{"n_layer": 13, "d_model": 96, "n_head": 3, "n_kv_head": 1, "head_dim": 32, "d_mlp": 320, "vocab_size": 8192, "activation": "swiglu", "norm": "layernorm", "norm_place": "pre", "norm_eps": 1e-06, "positions": "rope", "rope_base": 10000.0, "rope_fraction": 1.0, "qk_norm": false, "attn_scale": 0.177, "bias": "qkv", "tie_embeddings": true, "parallel_block": true, "init": "normal", "init_std_qkv": 0.0757, "init_std_o": 0.0, "init_std_up": 0.0757, "init_std_down": 0.0, "optimizer": "adamw", "lr": 0.00189, "lr_mult_qkv": 0.4, "lr_mult_up": 0.676, "beta1": 0.9, "beta2": 0.98, "lr_head": 0.00943, "warmup_steps": 214, "schedule": "wsd", "decay_fraction": 0.632, "decay_shape": "pow", "final_lr_fraction": 0.0, "batch_tokens": 8192, "seq_len": 256, "doc_mask": true, "train_tokens": 95430000, "steps": 11650, "dataset": "wikipedia_en"}
Each number is 50 + 15 x the weight over its row's rms, rounded and kept within 0 to 99. Layers, rows and columns count from 0. The size before them is the row's rms in percent of the matrix's.

# q: layer 5 attention query, 96x96, rms 0.098, rows 27-31,58-63,90-95, columns 0-95
# k: layer 5 attention key, 32x96, rms 0.0959, rows 26-31, columns 0-95
# v: layer 5 attention value, 32x96, rms 0.0849, rows 0-2, columns 0-95
# o: layer 5 attention output (transposed), 96x96, rms 0.142, rows 0-2,32-33,64-65, columns 0-95
q58 098:54 60 47 52 37 53 63 33 33 65 50 62 32 43 19 58 72 46 50 69 55 41 67 42 75 45 65 47 61 61 63 65 80 43 74 64 21 31 38 45 58 26 61 56 59 37 21 31 59 42 69 68 63 47 43 24 39 39 54 65 33 70 45 57 56 30 65 60 38 63 61 61 61 30 44 77 55 73 57 20 15 46 30 61 43 50 55 43 32 63 52 54 53 84 52 57
q90 082:17 36 29 55 45 46 37 60 59 71 59 52 38 24 66 47 43 49 34 42 26 73 58 46 70 27 57 61 40 67 47 29 68 63 56 61 33 59 52 48 44 50 47 79 42 63 16 46 54 57 79 48 68 49 42 66 40 41 36 35 58 65 43 51 61 35 77 86 77 48 71 53 55 51 48 66 35 68 61 47 65 28 52 48 49 44 40 44 78 35 60 63 18 67 33 36
k26 099:38 64 77 37 57 54 33 45 48 01 25 34 89 68 59 50 21 64 51 54 53 46 52 39 43 42 39 65 60 45 55 39 45 47 34 45 75 63 62 46 67 58 61 30 42 38 60 38 54 53 87 56 69 58 29 49 72 42 48 48 76 22 50 51 82 51 44 32 38 63 40 52 37 34 34 36 61 54 79 49 28 44 56 41 52 32 41 80 51 54 49 54 52 32 52 53
q27 097:57 48 52 40 69 54 41 54 23 73 56 27 50 48 31 46 46 57 59 39 64 53 62 45 36 58 72 37 47 66 38 71 20 44 44 41 65 54 62 66 39 64 35 53 58 30 53 66 45 56 25 37 63 72 71 37 63 58 36 39 80 63 52 21 70 39 77 75 53 29 37 39 38 72 68 40 67 51 58 55 37 30 31 77 53 57 41 41 42 77 33 19 77 47 45 56
q59 095:51 66 52 41 84 66 35 56 29 55 49 41 51 44 26 52 36 74 63 57 44 16 62 27 58 46 75 57 65 56 32 67 82 52 45 47 67 31 33 55 40 44 22 60 56 41 37 50 40 58 31 43 35 67 56 57 69 56 60 45 35 31 44 75 71 14 41 50 52 49 51 55 88 27 69 48 45 41 48 29 40 51 41 48 35 37 44 73 40 73 51 25 35 39 43 63
q91 085:60 37 38 38 67 72 40 45 52 40 58 61 73 45 43 61 63 64 60 63 82 49 32 42 76 44 68 43 67 79 66 40 39 50 30 45 55 53 31 65 33 47 91 63 57 39 47 60 50 86 31 37 71 76 57 57 67 39 70 64 58 60 34 56 52 42 26 61 41 35 35 20 36 43 47 68 36 75 59 52 44 27 62 55 48 66 41 27 51 44 29 36 33 54 59 46
k27 108:42 22 61 34 30 29 83 25 68 56 57 50 66 53 37 31 49 77 49 44 51 79 52 57 48 65 49 50 41 46 44 54 56 75 48 57 30 42 71 08 69 31 34 43 58 74 32 20 49 58 35 64 55 31 47 64 59 68 45 49 65 49 20 51 39 65 48 15 58 27 47 61 40 53 28 53 50 48 48 63 47 60 54 77 51 53 76 40 43 27 58 53 55 33 46 53
q28 103:49 54 62 43 36 72 50 26 50 49 52 53 46 48 73 46 54 43 22 69 19 84 55 46 46 61 57 54 37 50 26 59 57 66 32 15 58 46 58 70 68 49 70 47 17 48 39 53 65 80 46 67 26 56 24 52 70 56 17 52 68 64 63 61 30 78 45 57 34 31 34 66 74 51 46 56 58 47 45 38 20 44 57 33 57 53 37 46 49 51 52 70 38 34 58 59
q60 090:59 54 65 26 45 49 30 25 68 40 32 05 50 36 41 61 59 44 41 63 31 58 62 66 62 28 23 71 41 29 46 37 57 68 51 48 41 59 33 73 54 22 54 37 36 44 27 58 29 32 39 68 62 66 37 29 48 67 43 41 47 26 54 44 31 70 43 48 51 51 75 45 60 50 54 65 61 35 55 49 84 56 32 23 59 55 50 50 57 25 48 70 38 44 68 33
q92 085:53 51 58 55 65 33 48 45 30 69 45 33 74 52 53 74 74 37 35 67 54 62 26 56 29 60 48 63 34 34 66 66 46 68 36 17 48 31 46 64 51 72 63 33 44 51 40 57 40 41 60 50 21 53 63 48 39 43 30 49 54 46 62 73 43 77 64 53 55 09 75 62 70 42 35 49 55 89 15 58 55 41 44 30 62 54 42 64 72 33 47 43 53 39 51 61
k28 102:49 44 76 51 50 44 36 40 57 54 51 24 45 64 35 74 28 30 57 69 51 60 35 59 64 28 59 60 71 47 73 36 38 47 43 39 53 39 27 48 57 36 65 49 58 43 53 37 50 27 43 55 68 59 42 58 81 44 76 55 04 43 32 47 61 42 53 32 21 58 76 26 66 45 42 58 34 67 44 75 46 34 58 53 59 45 48 18 58 43 48 59 50 87 65 29
q29 095:53 50 43 50 44 44 62 23 58 56 53 65 68 81 62 49 61 51 42 65 39 20 45 49 47 47 31 40 58 35 61 54 33 75 54 32 38 65 57 47 62 54 63 42 72 72 52 73 63 69 45 47 29 52 83 78 66 35 77 41 38 55 52 30 45 37 31 35 75 42 18 55 65 73 64 59 30 61 72 46 42 56 34 43 55 73 77 69 56 42 40 76 44 26 37 51
q61 097:51 47 71 64 53 68 37 62 50 33 54 39 66 56 42 74 66 79 47 59 63 46 56 52 31 28 66 40 57 49 60 23 45 69 64 56 27 51 45 38 37 44 54 32 57 58 39 54 47 79 44 34 43 47 49 88 39 33 56 17 44 34 37 39 53 48 22 43 52 34 36 47 56 85 77 59 25 77 52 63 59 84 71 33 36 72 62 33 55 55 43 41 36 44 62 37
q93 091:46 37 39 47 41 52 52 38 59 70 44 39 64 24 39 57 55 70 64 65 57 21 50 40 42 48 45 54 24 60 30 11 58 46 79 62 27 55 38 57 78 63 53 44 58 55 58 32 45 75 45 23 63 36 64 42 64 91 60 53 25 57 43 29 31 41 56 25 47 69 51 66 42 43 71 43 46 58 48 23 32 57 54 40 62 43 21 40 47 43 46 55 61 86 50 56
k29 097:44 55 42 41 42 55 63 69 36 31 78 35 33 76 52 66 45 69 64 45 55 46 62 31 39 61 57 17 63 47 40 36 66 54 74 50 39 36 52 61 52 66 58 32 44 41 21 28 60 68 74 58 48 54 35 45 34 39 49 63 36 37 19 62 61 36 65 56 57 59 66 68 58 53 32 56 70 45 39 47 55 52 22 39 32 71 59 90 26 46 67 68 77 62 63 31
q30 090:52 57 70 36 50 60 64 61 28 53 50 72 57 36 47 32 45 56 32 54 61 73 36 47 61 87 28 34 47 28 54 53 71 72 42 43 34 39 60 44 60 52 50 53 62 43 80 66 49 52 53 59 34 27 45 62 63 59 37 51 70 52 38 46 50 57 23 37 19 38 37 43 54 35 57 33 15 59 15 61 60 42 52 69 63 45 41 40 42 58 76 31 13 80 46 38
q62 104:43 83 42 47 57 55 59 34 33 61 58 17 41 26 46 37 85 49 32 47 63 51 26 57 65 71 46 05 54 33 42 46 62 57 51 70 16 56 44 44 60 54 57 74 67 69 48 48 37 74 37 64 35 35 40 67 47 64 59 59 66 53 67 46 67 38 64 65 50 43 41 49 37 53 53 43 54 36 41 38 25 84 75 66 54 42 51 34 35 24 51 52 47 64 50 68
q94 095:32 47 36 62 42 31 42 86 53 48 62 28 41 40 66 31 56 17 55 46 39 51 62 27 50 57 51 62 39 24 45 46 40 65 70 72 39 57 55 36 33 49 64 73 59 48 68 58 64 42 55 39 58 54 61 65 16 50 46 59 31 49 39 47 66 29 63 60 31 39 27 31 46 32 94 21 51 45 41 60 54 20 33 32 64 66 54 44 44 40 72 35 38 59 65 44
k30 098:43 56 48 48 73 47 39 50 61 34 32 29 51 60 81 64 33 78 37 39 32 34 55 46 40 59 69 50 41 39 54 46 56 45 26 52 58 60 38 70 65 78 58 58 28 31 45 56 60 69 26 46 61 72 76 36 65 32 58 40 47 44 37 57 64 40 51 42 35 47 19 64 61 35 66 60 68 23 54 36 69 26 41 22 44 70 44 50 71 60 28 32 61 34 76 30
q31 084:88 71 53 64 38 59 73 54 42 48 39 33 49 46 53 39 53 51 34 45 48 67 41 34 20 43 49 58 55 53 49 42 58 71 41 59 40 57 41 56 52 50 56 73 40 34 68 54 53 59 65 90 68 72 84 29 48 67 53 65 87 55 40 71 34 41 36 80 44 35 33 77 46 54 49 58 73 63 54 50 49 32 64 64 31 36 24 48 39 28 67 52 40 36 30 41
q63 110:52 47 34 42 40 64 63 63 61 49 61 47 21 41 48 42 68 61 35 21 57 76 60 55 16 33 39 58 62 29 44 55 54 68 84 37 55 52 71 33 56 51 55 49 17 81 60 33 64 61 75 68 38 50 57 42 36 69 31 52 33 76 38 42 31 57 59 61 53 77 57 62 46 57 33 76 72 49 48 62 69 65 24 51 57 44 42 31 60 61 73 58 52 53 32 41
q95 081:34 50 54 64 36 50 52 67 66 64 70 40 50 42 33 50 57 45 46 12 57 60 14 61 28 46 47 42 63 40 55 55 65 42 53 38 33 58 69 40 08 23 14 38 32 70 57 66 50 56 60 42 54 30 40 53 32 59 28 54 49 73 45 63 41 51 50 25 40 49 49 67 49 42 62 29 41 72 35 38 51 75 56 65 44 63 52 25 66 40 39 35 25 50 64 21
k31 098:57 38 52 51 72 57 59 50 61 44 46 34 43 46 48 78 19 58 75 51 58 42 36 58 28 67 48 58 63 53 46 42 34 34 52 68 66 55 54 75 41 47 45 39 61 00 60 55 70 59 39 45 56 58 45 40 55 54 48 34 58 71 54 61 57 39 30 55 49 52 62 21 48 53 60 52 75 20 78 51 47 59 40 22 71 31 65 52 87 33 43 47 53 43 33 10
v0 107:33 59 91 59 61 26 56 64 45 59 52 31 61 38 78 66 61 20 44 53 57 40 28 55 37 53 42 28 48 31 71 72 58 53 29 57 22 39 62 57 52 72 51 41 57 54 59 58 59 59 72 71 73 42 39 56 46 78 68 56 40 45 51 45 39 34 53 56 42 57 72 32 39 53 85 38 70 40 52 29 25 53 62 28 53 21 44 60 80 47 66 47 45 48 46 60
o0 120:42 54 40 62 54 50 61 46 41 50 45 46 39 54 62 81 50 34 57 30 39 45 54 63 36 62 22 58 49 72 84 47 70 60 61 40 60 39 37 26 71 47 44 38 66 45 60 24 88 38 47 63 78 43 60 77 48 28 71 63 53 23 31 73 34 27 48 35 20 22 57 46 61 50 43 70 50 38 32 68 49 52 26 25 57 56 44 65 38 53 50 68 49 61 61 53
o32 101:25 24 23 48 54 61 70 49 59 56 25 50 60 55 68 68 51 37 44 41 44 54 54 55 29 61 27 45 73 67 82 51 73 58 37 53 71 37 53 47 58 58 39 30 53 41 58 36 92 37 71 80 75 39 50 69 48 25 67 62 32 18 36 57 47 33 56 39 17 37 61 65 51 43 42 47 43 46 40 50 69 44 46 57 55 34 41 67 54 37 46 70 54 31 59 64
o64 081:21 39 62 17 61 50 55 48 73 62 23 63 63 64 57 73 48 54 46 61 46 39 47 52 53 67 57 61 53 72 24 58 60 63 28 52 58 23 39 57 67 32 70 64 37 53 51 73 48 27 57 63 33 78 47 36 77 17 31 31 53 37 68 47 39 41 63 34 55 43 38 32 30 29 48 54 58 50 43 47 57 34 77 72 43 61 53 43 48 50 15 55 30 66 67 48
v1 092:79 43 62 71 37 59 69 36 61 32 64 21 68 47 78 48 38 48 48 58 64 44 48 71 41 12 16 46 58 49 54 33 57 64 20 35 62 55 41 33 48 38 39 60 41 17 43 49 50 53 39 57 86 47 35 59 47 40 23 46 66 50 44 31 60 57 48 73 47 65 32 43 71 42 57 37 59 62 36 65 49 82 67 47 73 45 36 42 64 27 45 44 45 42 61 40
o1 104:50 83 31 60 57 38 68 52 24 58 47 44 43 52 37 35 44 68 42 67 59 54 51 61 41 60 58 70 44 57 84 61 47 59 45 42 49 48 48 55 58 59 66 45 49 37 54 55 78 56 48 31 52 27 45 52 46 29 52 45 50 43 41 47 35 44 40 31 52 42 86 48 49 55 44 54 10 62 59 72 68 84 63 33 43 57 54 87 43 41 38 05 18 79 52 38
o33 103:44 85 37 60 68 59 59 36 40 58 68 41 38 57 57 32 62 53 24 61 60 63 45 42 54 71 67 65 64 49 77 42 40 52 18 43 62 42 48 39 35 58 62 54 23 14 46 62 71 52 59 44 34 31 34 55 60 30 51 39 36 43 47 42 32 65 62 56 40 53 60 30 66 58 50 52 09 63 42 92 51 55 71 48 63 59 45 72 28 63 48 42 23 68 59 42
o65 092:49 38 45 60 58 67 55 41 58 60 46 69 35 47 37 59 22 55 50 70 67 64 41 39 22 68 50 37 66 63 55 08 15 47 44 70 57 68 66 47 52 62 59 42 56 55 28 33 45 57 18 40 43 42 42 64 38 46 51 34 47 37 51 30 52 30 42 55 63 46 60 89 47 68 76 46 24 71 68 65 63 59 69 51 29 63 38 77 51 61 41 71 55 26 45 60
v2 108:54 31 52 57 55 53 29 83 26 32 47 46 38 40 38 42 55 50 44 37 29 49 61 71 60 32 91 58 74 54 18 58 12 25 62 35 47 24 57 62 57 37 74 31 40 40 66 51 51 67 25 46 67 52 26 45 53 38 60 59 44 77 46 21 66 53 45 63 37 61 50 49 55 53 69 51 53 62 53 76 53 64 47 34 60 63 71 61 47 41 32 60 66 55 66 54
o2 126:54 59 51 19 66 44 26 70 55 67 69 25 25 41 44 38 62 53 34 18 67 72 48 36 34 65 64 54 56 66 35 51 47 44 42 74 30 46 61 67 33 51 42 58 45 31 63 50 24 48 41 63 63 63 50 47 46 64 44 33 41 81 60 56 47 42 55 66 48 66 39 51 39 51 59 36 55 36 39 32 46 04 79 66 63 31 49 77 37 59 86 49 56 50 46 58